{
  "n_layer": 14,
  "d_model": 256,
  "n_head": 4,
  "n_kv_head": 4,
  "head_dim": 64,
  "d_mlp": 1536,
  "vocab_size": 8192,
  "activation": "relu",
  "norm": "layernorm",
  "norm_place": "pre",
  "norm_eps": 1e-05,
  "positions": "learned",
  "qk_norm": false,
  "attn_scale": 0.125,
  "bias": "qkv",
  "tie_embeddings": true,
  "parallel_block": false,
  "init": "uniform",
  "init_std_qkv": 0.0299,
  "init_std_o": 0.0,
  "init_std_up": 0.0299,
  "init_std_down": 0.0,
  "optimizer": "soap_variant",
  "lr": 0.00511,
  "beta1": 0.95,
  "beta2": 0.98,
  "weight_decay": 0.13,
  "lr_head": 0.00799,
  "grad_clip": 0.5,
  "warmup_steps": 200,
  "schedule": "wsd",
  "decay_fraction": 0.759,
  "decay_shape": "linear",
  "final_lr_fraction": 0.0,
  "batch_tokens": 131072,
  "seq_len": 1024,
  "doc_mask": false,
  "z_loss": 1e-05,
  "train_tokens": 273900000,
  "steps": 2090,
  "dataset": "wikipedia_en"
}
Each number is 128 + 32 x the weight over the matrix's rms, rounded and kept within 0 to 255. Layers, rows and columns count from 0. Numbers have three digits each.

# layer 2 MLP down (transposed), 1536x256, rms 0.0988, rows 593-699, columns 0-63
150121143109130081119129120089123128142118176117132146166127110126130151165099094127135147085134160133085102179108121178121132151140115109150122132128132142180142114096167114124164121103092129
111106103120111140112133148152149164107122168116195102131146162123155125153149111134150121088154160142168100129153142112141095128129128170090134150136079152123125141153114153123152134110129153
133089137138098092123128119097140124108104148165099153145089115169150132153154127094053118099106117133147178153124133105179129133126147102139200161135108078129158115078095097079139132129091146
134178152100088101132108157103088148116152148088164169247052120109156181144103166188095178152147147172181146087044133162187148121133088076112121116176114110192121121164186148188105144137141133
115126118139120114161118126103148173122060117103137172080143142136140143131096143146132108086102141103178170200124152166113136128119109156168146086132140090137154108182083178128122159147138116
209125092155110141165181104107166130156101068114203177114099143164158141157101159132140159154125166115163109138104148068135144123132150103083120118149093155114178205114126073138155136153124084
136132121170143135129147123125139105105079133158138116150160104138157146088163118120128132172144134090087131137129129132105093117147128177196129098167119153189113082190118144144161088135137142
145121114123144098131103113079179136165124083147112143146119133103085108076127123129141117172145114116146126122211068093152119074121150131127169108123153108101209117082080179191084107119177127
126075099160120118100066158070088077102179120148135090137097184138129139093210173121111158130101115163130094116114090135201146122064179147218096107103165204160158149078164128196156122136142171
063130124164113107169120103155125108112106091154144087109148153183114104102077079089122084140195098151154137101136083086105154211152162132229075117120126133100145150119116141159169122192135131
154162129139116127178153156085123060145061115151085194070246123142147141187073120121127084172157119128060119129168139119119135174147120226132147158097116121091192089154103075133126108107111189
220090135200129130121117115120131110156115060213146165136116144141131092127119086120146159128106049190121146155134123123158101193068140124109228068163148045182191120120108179135180118138103161
121150092126108106142152137095104113198151132165245128165122114085184114071112159116124129083132128148135095157118170162131184133132155159170095174128136129040106108128181116144150111165118111
148149125128128129079136120136104170150134120072132092135095073154151177144115121061129147089102120112140115153178095125153110117112128154077139117154152127134108024187158062171158119154088099
136095144183138093156077111147122156162102155089156161167146155126127178147125086113116117110101090117131107142139104117132116133121179119123132125137109143129174130044119144129105096141140145
101146085185151076019101148145086120093101117158168189088109120163136095059130169094091092104131080125138113167116123137172127123097188111149134102135116125138035144155140097093128176141172154
106128183124150174230146127090152112175121183072135096110133035107128128075138122153074143127161135118108107144208098136139203122115093093137103121100143167133138113083155188121070054108093094
191136207128170170125128113099159188135165137175159090106098212143149144111146119184115139168145208158141131117170104126134125131125116115108081153141133138040176086106000039170140082150125076
114074060079155096109188106151148078103137119110174141058090136164153103255132177160095103172125173201166176171170085112177162098153134118155124148069097135146152155213137100116138077100162101
112139161130125165099167173094041130173127178152216145134159123100117134163154122160110127096109139140168124092134152071151130148147112135159200158133179116125148124101164098099194064129143179
126094213106060105160148126163101166101138052147096125178092149137177157129123128121072196121079106133129103111149157118119148146166167101155106113157134143086102132148098118160074105099138183
133151130141133114143143114114137189051106174174165111147137106129194154174097113148120130156100108133107122106176135104117105121157151108157135143136132121139090130093080162188222145130178174
117118130169118109125142123121139121106097087130132134166141141117129138125114147109128155202124124129112097106116160120141153188192137110145111131123134152086133139121138121149176150089152163
143158126108121117086147171144125140113148117130081139219076109105137141176064103101095120081131153131098116182134153096162187154092130114126111135155118110151124149150130110117117101150128165
168139177153170128066143134155137090146135081103198078106132168131140168113121136136102114143114145165111124113133157123199064135120141073102104151048149079196123112116146114092099132125103057
125116071124085151178126196103139136146111131155139105120142099122162141100086148100094107103086147073106138138112139123069212049079187136123165162129117151086151126144160097142129131060113183
126189167165119129145110151121137096153070131107164183141129068078119134117130085105131118065118103100134128140089116124105163157168131094117114133135089172095156103148138140177099158158159148
147127139139145116111109158086112092139124150068029169136152068076138125113070136088164127127167088126106097106086153163154111121140109113090150086146139113114151144166082102133093033207125091
158078137151085106184107141134120137110149145113155132074121162116126109134143045121067138177092141164139112139122136109084157128134087144082192109162177126179175080088182135101192157107133136
190131132146103125128067147155105140106139125109144153196121137183137126150132175132142143192122096124078122150138134120128148112148149142151114107184171136169207070128146110135112153062137140
092096149149112136130115112112110166119108135078108128136154117069147097138096110092110128112098130104123105107124145178095127125157104095089130128134124115136151140109167115133152140116163173
162130134090161145115160119115104130197122154168145113101105094111118154132175165114138159143127160106113137171100088112119126150109070134155159122117116137160174134101131137166139109086120117
141155153182142119109100175088107182133158115126134068120124192172167109110128194107123139150137160088142136112114133133106097066121058134117111142119135148098108145112165135146124161143114079
192121152141159099110198085115078115147072136158114163093082071129092145116113114107106134130098200132091083130084153149158140128093110122183148118148147156135138091168138156143113113106163083
110143062125154153142161091157183077116145138131128132116129132130150124160120159103140161117131134111139140113114125125120110120123085173139159132129090114124114152141117156127156087137154112
153157131099164100132100136098164136121138149159144132143103145073137137178099100179141114114157160171125171122123072131137112097100133127129138097077171097135123125071132117088168120200149117
131076132122139091115169144134159141188145108110097115085125130072200170120107121102110144127124110149138136143114115176171154123127113144168149126131127110141118119151113109143117152135159164
128147148174131149098148160056126101140101124142140139139065131079074171102105126112175158127146094066173172171137171165145158148095123126088175168188118126132127100129131116108054109148154216
136158104171164145129226150171097106116152106096186070087113120128140134106166099100160153122132153095097153102089057100120097106161166121115149131122106159194125117084112122086144143132146080
111130115153129093124093138054047111203079133072097218138144141090068184143114157111162202167082080114118174149131123178166107163096071117144138105084161122124098183133143142136133139127088188
125117150127103146130137129154148124155110143113112131119137113116119156129138110132133157142145121136126139129135114127140137139112128125140133136137101123142114140112120117125110139122114141
119132139111161127134127117154175183078138140090125130141141107095117122192151150135130159145087153057098122115113169151148090168215148096131056128140127105109110122160152196134136169098118165
087195129104156100123135122103114084119099117088164123109090114127168110134113163107051132117195117175142114191075130123106109077144082111126128143134135172090158175148077099093097120132123106
149198107100187067149157092074198152111131141179047076176042137140150147127117141062167124087137091131148149146172126146111111127125166146053091162112142154130092179149115150166136126159106193
123137136137162103174166150101124166177106197151118183148068155177136075118089166125152088088074105152117135120136102140069177154162101111140109186089142112104102145134132151092161193117111136
129123115120115121141126115085143161158183152178124103104119139042143175134119118212104058126129117148170126130127132105126104136139124143099144172107122092104192169130133076077163158055151117
115125083189082120156114115120087127137104141072140147098123116071144116131170188157136192094119113139134125100081094122081156125165168157118135069147135137111142159075170134128144132105093114
160069121164055137114114102140100101131148140182112181191121134117128145123083181075208087124158165129200103111151144167134142108186121107204137128052155105061115111134172212127196163121144107
093091133110120060132119104142126148119171144124126129127133115131096181145097131048119207150149147160158118122121071076125179123168151132175055140115132117199088142116146087154095127161053161
169067076132137129130105127161116038179071135106086105115135128100224131106183189193115080141069158222131161072052161157103142130193176165148067148110157135153118125082153180108100163125054140
138192161122108063124118075173099076117169105153169159133073149097109083187168137141133137166137135119175090136172090123131155095126170106187134149118160117038142058125068131132039176127130087
111149105099112069147151097147125100149113138147092149136173152170146039057197062165152142127092031126064162072184125133142142150123164177143154131161095093084173161178095105083128193194110151
151082103100059154139191153110115136073131103194117114098135140146116092106140143164122127088118145118093101119199144151144106144137110127142144131147132158157177160121143150169150162099139114
084096151094115119124141144129099151114077145085121122144112131155119114112130111105120124137137101107153120133124120085126130142131142135100127142144139125151132143142152172120099109124149128
103156173082132121080114091125145102140081120141139145166151109071089119091121124103119120136116110161120153098139139149150112104164169120112093171144108144122092108164110147123156099098104117
114145125119181171220105151081213154093162079087101118115172026164152026137143114124151181085188144107148111158116105077075116171206108164075110138174075128080095135133132131137106116138120097
215153124168126154159123173125116096097119128109096148082073147104146140140100068111151152139138104213110132135135144082191110117069098159144138134085091075126125088131130127077132183170167053
172150168153114203195137208156200138094120137132104140111126115163174148162147136121123086138151172145117153114148206148140083145073150145091129166097118056050107150110152154112137162128105128
119135124170125083100103203133053124028158152097188093097125161107105153143132073167154129143143110138160128156140127102149121149073179140178138126136123072124083140068188098172174128139123108
136129094165095152136159126156166176092153104152122146124131137116139142141126113138132128113132143133162156097153135132170171106161119188090110133105114116146119148130104147136146130098094133
127126070135112152125110121124149154161132117101149077190125122103113182135073100137108151138090124194123099108178127153144116113140117092110099073114133092139112158171057131110161110161122114
145096040138127088098120156095203153125106136138089138116142109122147037142108093141158116119183204152141162102085174116165101058106186202164093129124147107094094070099156103161125125130065097
135172160169067168115124143116107156113126081163105097173171129139109146098133175178183155132113100131084112093085127136171116156098123093145150134124117099141153106175129113128123173098122140
150132152115185117039123162071105057117053110133126144183172141118158125152158154056139136124124054140135174099110143133134121155132142124138104135123161135144128119062121157145164101134117123
107140129101125123124097127130191145106110157169097129110150156100172197110158165125082107081220109133159128046171128122122132141146163101088115122137097174098091110147188156136129121099192151
153141131154165144137131188174160188158106164060094142114112131104146118076114119051139104164088138087073108175126108144150138136115137075125146183123110127172150142155053137122185128091143129
141204115063123111114109103114148188126135117120165144099118153119076166173107127098121119179149171110192146196098154147153146111089145103164166109162131144132105134165121143141174140147115113
161124135168133101114115120084164115067124162120138087154087101111106134132143116100138159078120101141145159131134121157135112155122169132094125148117131105101132110106134130123111143058135142
133190157116107148146125113126106138167134126133125068098121113117079103082123127110140134130153171114095147116144111169147102133152128127115070151108107101088092110154166154148116113085129162
183135101117120155152084134126164137111101133173089150176187136134105143126123103169089128141139164136122110112132100104151091141130173143110027106162126107089134108056160108177143140074177130
073090193136087082141111100101168072109136093141151133138076128118154156146193107133116169121105147101140155119179120113135116102105081104173161076185117129145133151164146119123099139084144121
133180127131137124147120111125121092201100193112091137118135156102101126105125117147132154125155102122170183172098098115104149128133131168127092121152086122110095087091178136095116078115114127
168200177071109106116133049178169133126121106081192068203103120101168139122094108146131103094174115133133115145116119175101177126087091154099130155073154169194149121104150139143084152148092107
056123128151118163162123139151156166173077089130100106120133064127089170143166124168106154097152100113153100113146097148153171079190118082170138142084137142154144159176096130109107149099195101
110068100126134146153108138126149118135110098097137137116105128136129092097116057142125122172090177151119120150096121156139110149140137121134121127089143184124135142139090094119134084140110157
210119114181090085124122095132148179101172138033140160170160148133158121145107169099149161090159072055103213057126137136095079150055152185120119106071189157146175176138149142098124104100095105
145177076142056187086120151165129109092151134173143098122124121130126101082082127168137175160171145114067079152063093127102148122138219123108093158106092161114127095140152135152123145074142121
139165113132139098086151067091096174101170111191136096141139103166126112181061110104152087154137124164121061160106106113079111148200210096103132119114138114145116156198133112155143169116124119
134129086153184088063067082119091135186134145150189124123164121120162113048102125123131107116076101095123124116126126135124094128131185145143122149133136117132126133111157150121142169105017102
140131125124137151107152144159134137154108105146145095156097132131082086119072139137156165121098099086166084099162154169133159081114125088136116155164111158101161130097098095103186155098176109
172132137145119134159134119100107165117056121126169162094075166116097206106152091114108198178150073108117125180149134152120135129092086068170180074153152060086192152194151087147154148080145132
134173128117068101184137173083102118092156109095120111114087141120156168114199161058154119138154181097121118052094154075150167122114181118143113114194134119079159196186097125158174136144120108
100074087180101173192122166116114186142109186155110136138166109119133082085129112149064114153186117161089108111162170158104138122151104145132104075170098141117140119107092171126197218149138199
106108156057136119105124151142164124104167145117095137174131134145107130117135153103088124103110118129166112131111133122171094089132179132114134077132134094099161088106123096098235133135072106
130156115150130149153161153092146140122148138124157096128105120150156117063115117091109123136171145107152190112094120077134107163139063107087144130129107129167142136131161185135112086170160106
146133132108148116174162142120129127142164037163166113125137143155108133176044170127146156138121111134166104096114096113120117158125118136112057095138138142127124150167129098162180115143136109
123182150111135144073129106109093177174100217100167141080080055153124143144089054183132204101089144140146170130135050119112160131118144222138084117144123092113159134152141137045128100141120165
117112165143166161091139131097119153131152167183152051140170094159119188143094158104102125106100198123113146151110091208214147183084090174093145129078143113113088115117118159148116184130109161
165182148141110113108161131099142189153158105152123122159126139114154185090147134119154134183146155158114099144138126120121117133090137100094130046125141098131163085089117164162086134138123157
208144180150138132186101150104176163147139127151103113125102130110155144156160156120135098106078146145108137175145123091158098109171085169146134122146093142088103141140123107151112131183118075
085172072121116144107109064142066127126128096112155144101150132150102146107098063035203173147087114190145151125138137115139107139168161108099144126156093153119060135090166152202147188165119140
108130157095129160126140159137102162164112069140123081088096156106156163071136134165112164123087167166137177120078143076158159085157121141134133142120149119080124091031172110103079127193184152
127101106207161147140170129148126139110103112146141118118129093148154130144158159137107125104132151173164141115083151169136118118108075108109062086106071112108113129161110135099127127051138095
093148153070164123145183145080121122145114138105083140112144134151104111103076121087123168124098106074129185141131119142162131168117142141153116123159136149154073177129176194116130127094172078
160192137101106127207087128167122113117164105109132144145125125090117145150119132135164128120116100139094144148107167222083127127105089125106171097105142154083113110097118120093175110184101093
166137142098143163115105130154164122145100150148109118172103118143121136148092129150120147162120083123178102093183100138137101132097134157116129099142171128169131116109142191185118170130121122
188173107105165160115094163131139151174158024132111155106159117164118116212107070201117153163135138166078158059152133105104092109153127110198148139111146167140139138156162153123179136142135118
088194129137124126122204123097103103133167172152109139035106153115126138138075092073125110163106107204186152149154069147140141180178111156166072109095141130186147095126115149136070144104140097
121164139123123120128154098099113109127154183098154069137156106128133124119097060114189188148128104112083096123099097137097122155145111144089175113056152066154144150127167166081108120116113099
141135099157130166124173162184127114158142171194101143157103170126156149144037121143157111119129100108171146170139106084066103088105117114122096102099069102093081081085071125120157126174138074
058118176140156082152151171148146172161114120131100091137131084151143120120140129134113128137124150089136201097145122114152192158193140128128131196128084123118059090143095130084144135069117103
125161131103183140134068100197151114123120208153153126150113145142085081171111118098143082105074135126119130144123111102089100099121127103091136166131132141123145094148117125119219173182149138
117177112134209078134181114118178102139192065163135159168196150093138123152114079074178155153084131170119066105104126114184149163112129091134133100095081143112069086115098177127170134158168073
107125147127179074119129128143065141122113127137126128115146101100118167108141168133116192141109089099118129119152150148127123099144117138092137125090138090098145098136166111098121154166094123
120204162095062092148117082151110188169112096140173213122130192133148062089085066098158094152103198129084110181099234129156143121162088007118085109114111108016104119145192112135201061138112073
060124105132149153156142105091087111122143125128112128121086123097141130144126149156126134135165093131155098126185160128125074104154120151136157103141136085130117103137178168110147156116162105
117157200116166177068111141106084121153143111070110153154176156102167141143111128124118163133140125068220144088089175152189147134108115123124137100172082124106045095149122142159163114149155121
# layer 2 MLP up, 1536x256, rms 0.108, rows 594-700, columns 0-63
119116121121107178138175142115144113156127131118153143133088125186186159104067101129109173126143047113157159117095098100085165154109149146108131170117123125178157109160100132149118150187147116
153110138124122147191075167106137120071143147111150166123123103095141122120063127163109158149090126132161071169107085138142113102127130198149119166190144081095131123135097125116100082168143133
071076098161109111172103104112102176130194181144068147106136193145102115117146113142141143157166171112102130112146155152145118189127115174164140135133120111093132069079094145176146087167124173
074165094113120072128101111150108101127122130118153191174078117112103132149164132139139069126092157137078142067093111125155123122081095137175138110154135170166126098098087089125150174150116155
147091182119147035172099198168117152090106153156133086160163053167087099096098103143133110108125120117056142144124095200168092103160072170117066098143146112150074074126139147089108102117136127
091070112055086108216103152123131090107144155152099127182129150210125138125120134141121114121153122125153140129171077118169120125141118092128134100146099193146095127132170058152105091148112083
164142147140150123136055118134155100143165143141113140142140035144116092137102134121107074034157048192161154136096158156170168177171106142067170111160086084183123146080109117141121143107152130
101118141137189060148166173146163059144149184121080183181132155206178105100155151121116057070168134079158178108068148080065185149164053115048128180144137113060137084145107113110121142137174082
117133104148150129130143152081172123118109172134145091133102130142179113109156129160074111066146149153135131135092111067083124136122115116071128164155109189168144117185125074144125216101182107
081141089112144065140110043153120103144104067164159097088133113119115135112148164170091177122120155160139107118165135130100139195129125128118119168110096231096141141126117106141135095119155154
148136083104105191110090089159164134115176158116041106110159177161142114116175139102123088070099172128095094110088108072063113134161118156153157153148107087115067094140058164115153075168114095
166145128125103159062119135183144093089181123133143093164122105106087137175133055120165120141068121147207105078138129149105122158116154140114166134120074118154131077130062073108181140126115064
129145122103149114141130170119116123123119115080116150121088043156067136143130207147163125108138147083112136210122105116178120222127143175130133140130073114132109161114143100180097087162108125
091103102152127141137144100107191152139173162144054131128134153168129109105124118118106173158133131131144184186135119120165165157130142122148168152133135114094136113162114135152120137111158113
148122154108135130135087127094113067130146099131162139094115109172173123079139090056116079198102137074136136138093104128111172131132099149132130165154156101156092065154101126100061117154119096
156174205105107079127161150203125156153072092121050003121155103149164126157082154158031159036166160107120124112113098095090155151159103118118111220164108088165107153088170115071210123202093149
128171160135121058139060115192156160128151088110156108128120133114109168057212152111142090110164219138156165127168157182144140140116140155118098134108090229132139104103063087117174103090112120
152170117115159111080154081155182128095183110162155153133137190044110091152115172131166112170154100132125064131099090154068217115163161166145099116083173172144136136146086154129147106094122188
156154072167102208144166077148084152145160160115129092152131119125162154104042165108099104163177142178175152101142144145114173143193098155086152059077134131116134110139134037167200062151123043
132140126135082133150138162148132110067106108141162147155092138149149149076134056138178095142118105130147149125141128162122140154169096122148126176153099120097131126206122138093106156146134125
095116103131107230120177103114105160116118185148120085141087115125130164146164125118144139167179146133044150137122124128126049112129126104115101118134148180126104146143104103111149115177152095
117108120101123105143123132169169103119104140123150100123143124125166122134153110104095114102144133129138157151137108142139124110101112137094158118139137150170119122114127108103121106183098110
175110087109092140145136122077146126096123130142107124089131128163085092110147144133100080121096128132156135148129159100124078147210148117123137157092074103126117140132122171143138139183137053
055119155119154077172172158087113223163156162165108160217166148098132056111149195060101083069134102143162129116118181138084081131165079137113161193158166208059093117102071100131168148110190078
161146125095113090080137135167148156070155118141125063145125122109155190183148119117095155131146169131152092104090146149115116056097129175127119088203114081140133116144080118129067157122114148
113141118145171180117103155138163218115149139173106104098040214128098129230114144134150137171100152175139141180129076185153071106141075119124167107088116097115059127195176106134156177143141130
115149141132129142189156119169172100091138109106165137142121091118150135110156124170138132067144169142191102124148136101125078141072053073120099125116123083147141122124112125173124127097139159
146130094125143131074126145133132111126129202133146120162089144125099118113105108155146154130108135121096123091126104145145124146179126113135135101141079150167187142139129145178120169177102133
124239105157156099157118144148126180124133130175132129117093080089158172150152119122129125099100117150126094164047163123066151156116108124128093137116110153086105132123101108132148146173122058
138098167165143179152119122146129166179083144119075122112145172071064199143116075145092131141109140118160090181165141108141176132141091151073156108157106159167191124179104148088152092127150127
134173150124100139106105172152062121081101116080154121131134085158101088114121118116092139083121080128126169080136122139150140095129140117059088121151079114131121134180129106105110175174110138
119162118095151153150128101152119099116122112107130144110141095158117119098153164117084136134103100162113144136164118114132098155166165133116123101101087103137102134125129144158128136115120131
180120113172109117142098098096145142109133121101145132129134134149154125122125153127106095096140150151130104113085156100084147143127099092149124171161095145120124168161104101097121089107100136
112120103121089133129076069113110110150148140106133130113162099155135131125115135082124107143129143118127125118128104132099082104105150184114166143099118117115089152135118090131129114106213069
101098164122131118114069135094087079102182152075125174115131087045122153144186121079137158147162097156127138202074094061128137134074140085132113095134175138142104095170090185088145085072137097
177078109125094110144047142161100097096142185149173156130143126094100146157133129132091103095135161166126157116126083124111124150172150093119148127071116126097122094100129123069133146156133099
101116144115098139166106110129130184111088081124122119172089138098165113105119146184140100113110073125104098126124114090184155115077098126109143119170157054110106132174152128136139100160173138
164185167086115071118083117170128112131137129113113152068094145155164082116097200136114185142126117097137158166182098149196121136166132067111100086184110154155134158179091125119110094165057117
116144115068133186093108158195209135142150067152132140103049177130113134146165075166097153140240150127153160204031042094136170082179189151101084099180076125108140126203169058158161109215184052
104148141145122120140103135134125152124156114122128126148134123147139129137121122123122125122133117139150140128114113117124146124132133135096141114131137151105124145142120133110099145133132133
140136112122084134116165147129077143125191069047094136148115100132131078145137153135114198153080079126162120136126120106138218100090109173063122222116139111097154118167128006201187099143077123
141133137136104094162123088145127090152158114107116121122104140072105111172090100122157051125111133101122140119109127128063118153078100175120100080179093077139145104062107116179122128135166149
118156121116137172139119110118122101111115088109131175112153097112136116083116113130132131092165165095097136127122148117150141145191120106157138158178170152120185109145159108100115172177115129
050129093136160127076089160168084081118196126170039094134091146137163152041128146117133162155208118142154130145125128130048138192141159120085119085102140075136148101153138142176197155085112168
159133150148177090105104084153110113139114140057122122108118124143082022107123126042163104113146074159179142126145144149153168073122136147125127130136065168184076124110094185106080108200110150
103132141120110135137137162107107167117102121158122141122114163161139134116079132168082179141127141142070082152095052143164090137130110137111155134081102144135118112112098145176151113125137108
162099123124140089106140163117106134127111096120131140161100142143119072157109110090159119139076106150132127145076148094112087100097174077171130121103169138132141072172211119078097146198097194
160122124153078138160140148094088153157170136106152163103156180141156087236180127144121087114181172107146146070122178106156111116155124136066146064137148136033101180105106062154148146232142137
153145093114131094228169116168151132086152102160105163098087130093141121115082124120111091114125100177138105125154067096120080082057175167107195116116126189113155102120098111100104145073139087
107208129167148204155144125060139109127142128132054125104238091157148104122090101164098126087142126196183081170130180102140142144210100163178115123115031137156120104111109118154106168150152131
149114111125077101124104121136100098113151095183135128187176078114139087161144133166071106120079105162117128121081117134178088132131145145065117112111193093093126162131118130107094154122193103
120150110164128032152157157116177105122131122071155136121044130149134097143152134117165154161109128122200149148076132163119152133171123150136171197140192170129164124155112101212104181072068162
170117124163118147109115133142147107128129110101152105128156111122112157087126125102125125134146099155094107111146148146114135128140152133132137124124142149147159113162134122151119123142155072
227117111176147154112146125153102088134162160171099152184094158164130132142106161160169133126189159087109127151079106096140177134151076097152164079124108082116172093110151130174100180166116200
159085139178135135096073127153033124099116205093043121119130187215112124147086141140133097140095129118169122058140120148110087177137194077127122162116192108124114131122144135125100129142116166
091118145136088112180112094139110175046138138110140145108152098131148135187047070116157170109127102094114113157063107121083185071187103117155106109102123105157133209132166033108131130169100143
087164132163167130078120141144151120109141137190177159122072145161186130069153125061073142131158126144091100095137173091111092092160113094108130112106098091121093160125158131158052092140108132
142123097165115112145105117089186087134156166130152112118114132084119112130085117121185090141168112120118140137153151116088075157115145158035143121150150102125162171076125126156107216155118096
145117119129142153149106149150120139132144142087125127150102129124112106116135139119135141112097137130121129106087113117170142125138122141125127108140118102132104149128145112123125109084119096
111098104095130096156164127106149082120143132124154130183118127201180158145186157142143094090179141158117162152166107072138119095154081130099134169117104164097062135151187125130189140129142132
127080085130111089139109167143148131096175136154093077126087126137187091096113149104130157135129149133113121126091119122116182034135205155115100140076101131114156114151192084134068098149154000
140164160143039156092148112146106101137063155075108117099111151048082095141098119155107141123096114083165072126160113102099150110131085129144183107105135187145121129091174098129094131164071084
136159111161141140056134115149133047106174107199156083115143150114113176087103096122111096104140150119129147075085136142104130153148122151144113108099142143152138139089143170166108113139140115
134142120122137105115156120162130106075138101144172088165114089129055093104099128128141144192093113135028123132094172163073182180114139098155141135095137070121118124126134086131132158169100109
156129127111126168121141144101130116114125136179160157155078138144108124111153123131109132120189109160146128126192121113111167106140105150120184131053126085142115197145199093116133100099116127
121097087174115131158147144144141122104098143147160133093161128197103136121098169095162112134127081130139206130123115097098157178145154108179118077131139151162065128125112169122132139103138112
152117119124092139145130121144154067126120133116155141123122125140121151147118164107090084127153149134152207116126132131155089063166117130121110109126132137116131111115121155138119139106143159
126161116163090070094186100082110083110132142084124123135115097118212111220129133048162130084178148135170127173100112141191138135187143140170121213157159132255169187119176111120146137142152122
174117127183117142075098114057158133125132123145115121090147073193140101159090136113155138127185083161153201125120129100126126163160117181136119183203103139099125114141148119093072128158105134
105127103165134149148123109155126110096146150103132133113111137125168118154115139129168125089129102114166144120134144122082128088119130096127190127099138120180095130140113147169079151139139119
108121083116156141152096115144138084103109133116120090071115100142104126131145150118176125082091107154162144104099107144140197093117103184141083135171162143116105150188138087152169074108113127
131138123086143098078150165116107102095148110134123117110175141150092145112071162145127124137138144157119146130176144148135094128112107121172111131130134189129130094088108116108143180070130132
095113116171142173136130132114099121101122129129080102104142150121080126135078117198113109123118138142102148118169091110117141170129116144125142176101183199097114138156176119130072126096069127
122117093134135119128133121141133116190163130143072095129133135116117172139137144082114123133139102112168127140084145143096130121116110154141137087116117088148100145078131165139113170157069098
205107086184102120192117151134131101094137108113108069131152113135139093170082130100140039139133043085096169120075146127087110094110108142145107097220116085165157131187124135114173065157129098
158124093118129148162105191179163120201076164112103151144113130148138107130104129128185163095087097066106161098078138125111083138128104168045138143144102168087116073122129126123163199115119147
172189154138119131146089127086065145087154081122079167115124158140140157063120102164154154156108153109078090123089075120107064134145189123086159100143143156117090096163117116171137201161144149
086138139172165137141096211159073127099149107151189127129154102134112105067125107107088111083079107140131101119089160151087067204160121170112120124103146098157152168151123047139170145067121132
127132132142202125161100132199156086137132126159116095113161175158142144108134098089090173071112148087157127151099122141184098117107097114118145143116089134120147105097063089114155163120166109
086105145153060123097098130204131093097160088099098133065101163149167133132018164217201191133110106109099146123118126144170075113131160141121157136118149150164113127193129156134153135083054167
126129156154142120109087128108095076114111125117133102128154110117164151124105138110106162075130116156144151088089169112104140160117107154114128160149142081160159155145143095115127144193071171
109112218107123070139107109106148116163177166107156148172121175124143124147113088111209083109079083127093163096092189154093084169144132139149118130195138109101111096190085094119063107118074082
080177167121130156139142133089104152131154107103093119126189094156095131121106165102156135157139133124157106135141134098110077129128168118165143120118126081119156148156104097113123126157119122
108140149177151165137096112162135137121115098143164151159107166154091171071051130165103138184156127119113119141119120152116121107089096123083131156147109142139190111199165101104108079156179092
130095113079112147117147131127138158135131114118119134118126104157062144116134161098098159131081121140106166159142126157194129137141144109173150177134153085127135154070105136136097116134096121
126172089148144221087163169122150103112118144146141174123168123165147119128129069132116076074178156127106099103094089066104112119075164182131125141104095105099161053226127136077124105169148111
153098131073128131098161141154137118121145153151146144132115098182128125154096175130096125154103174107081062190151138063199098116104178085124125144209118086158171093134107131121138096108103097
152084138176117156166146153110093113136168102182187124076094159122042163177126126135190138143159175181058161096100109102180093048122085165144120103106140181195143045116089081147137135133123142
136102084124135144171116116118098104134114106101115125111155114120149149102119132132084138123111125117144144125146158102130148141087094115143129133128126138151125100124138155102106098160130091
176106126098152147173125144129077151102155144102048130189070125153204132139126180123066184077131153128154157138137117162137190110139115109133121112162111108087156117165132066165108139164068141
127156173088071120179107126072093139140206118134083181117130119124088105161108083154115044098102105091130131172054129101109179121130173155163241151173126141167107000128132080142138171098109135
129141154145149125152125168124147151093121125115109105107122107143099157148086083068169112113146160118136104125137097155135122131147156151127101158184118129106076089133097105162119124131108058
154089098181117185146126138183108171086151157113074099217147154085130132134137065144150133202079093118145159113159094141159113122130192154171116118123161128083156040095079104215126105064159125
159027105120132120176100114120150164108110074131176094134123219177093103099097128143049173085154121085174126137138078075233117071125138110132126107150213121175140096075082140211103087049176118
117154138145127136101209155120097085160130170128095158145131149132181138136114112136164106138154117192092091120125143139126138138146143163132130110111121106137158151124085139087126123152150114
096131161110075127108095064168137174158148150120142135145172133125138111144109180165102127136177126127135090193058128183155168165129098113103096122126170084160151127080101102151111105106132165
145148145145155119118103111081126135098119118169115133154118165105137119123144136154117160104141157121117134147110121115172155164122134082133171151131139142165117139132132079119157113139110153
112102117121118133181110115139183119105156105090085103126136066196167099061139130153099075168153168112117124113149141159089160175144192108122122072149127097174136145140114085118111114080113128
086110114182151178178118171212118116168148123126103135081133132164188073103070208102141133120132092153123113140107084099113140170111093151130189082198165098164142089117103139212187122026136131
124144096110120115124136157082174108137154111148151072114096090163116115117104130092061136082201155138104102157124142082115155184139142114169116128070126059152117122176141147130129091085183112
147137184123138054163140167094149110180216062096121100135115147067097085066037170129134116133079093109000164057129112167162089190155139156147144085185102130075144066129109167143137152129129114
141101072173157182150077102116189146061129186059120151168152175146147104141160072136079097125095111147133128135108099149076179110089046086127138123123143099105082110167165083086125111150092085
136102130111141139117154129115158130134163145131099148129119128118121068150140137130130166156141157101097126105115125103155138163116142099126138099160144118085137118116174155159158173123166130
140144199095142171142116136124100087059102127109129114059188154106088123082100138106130098178167112055124074100122089067108195070136086047158175118127110109116100150114150104078085112166090032
069114135127099140110119087129131164086142145142155151113151175151133121124159147129133123121142115127079132084146083129113160146152127125137111149139097135143144120127111102165141076161120098
181189168152095149053084135104127112131160131145133102055203090186162145105152140089142142162123190099115140142136142119086166080165117123096168152099150156156131160145149095124126132161105095
141100137146146130106153116187095129078146147112052185108136146072157168106168135099130110160096123143154128143126141084169124115148132109132163155098118127112146095133158144081134116225171171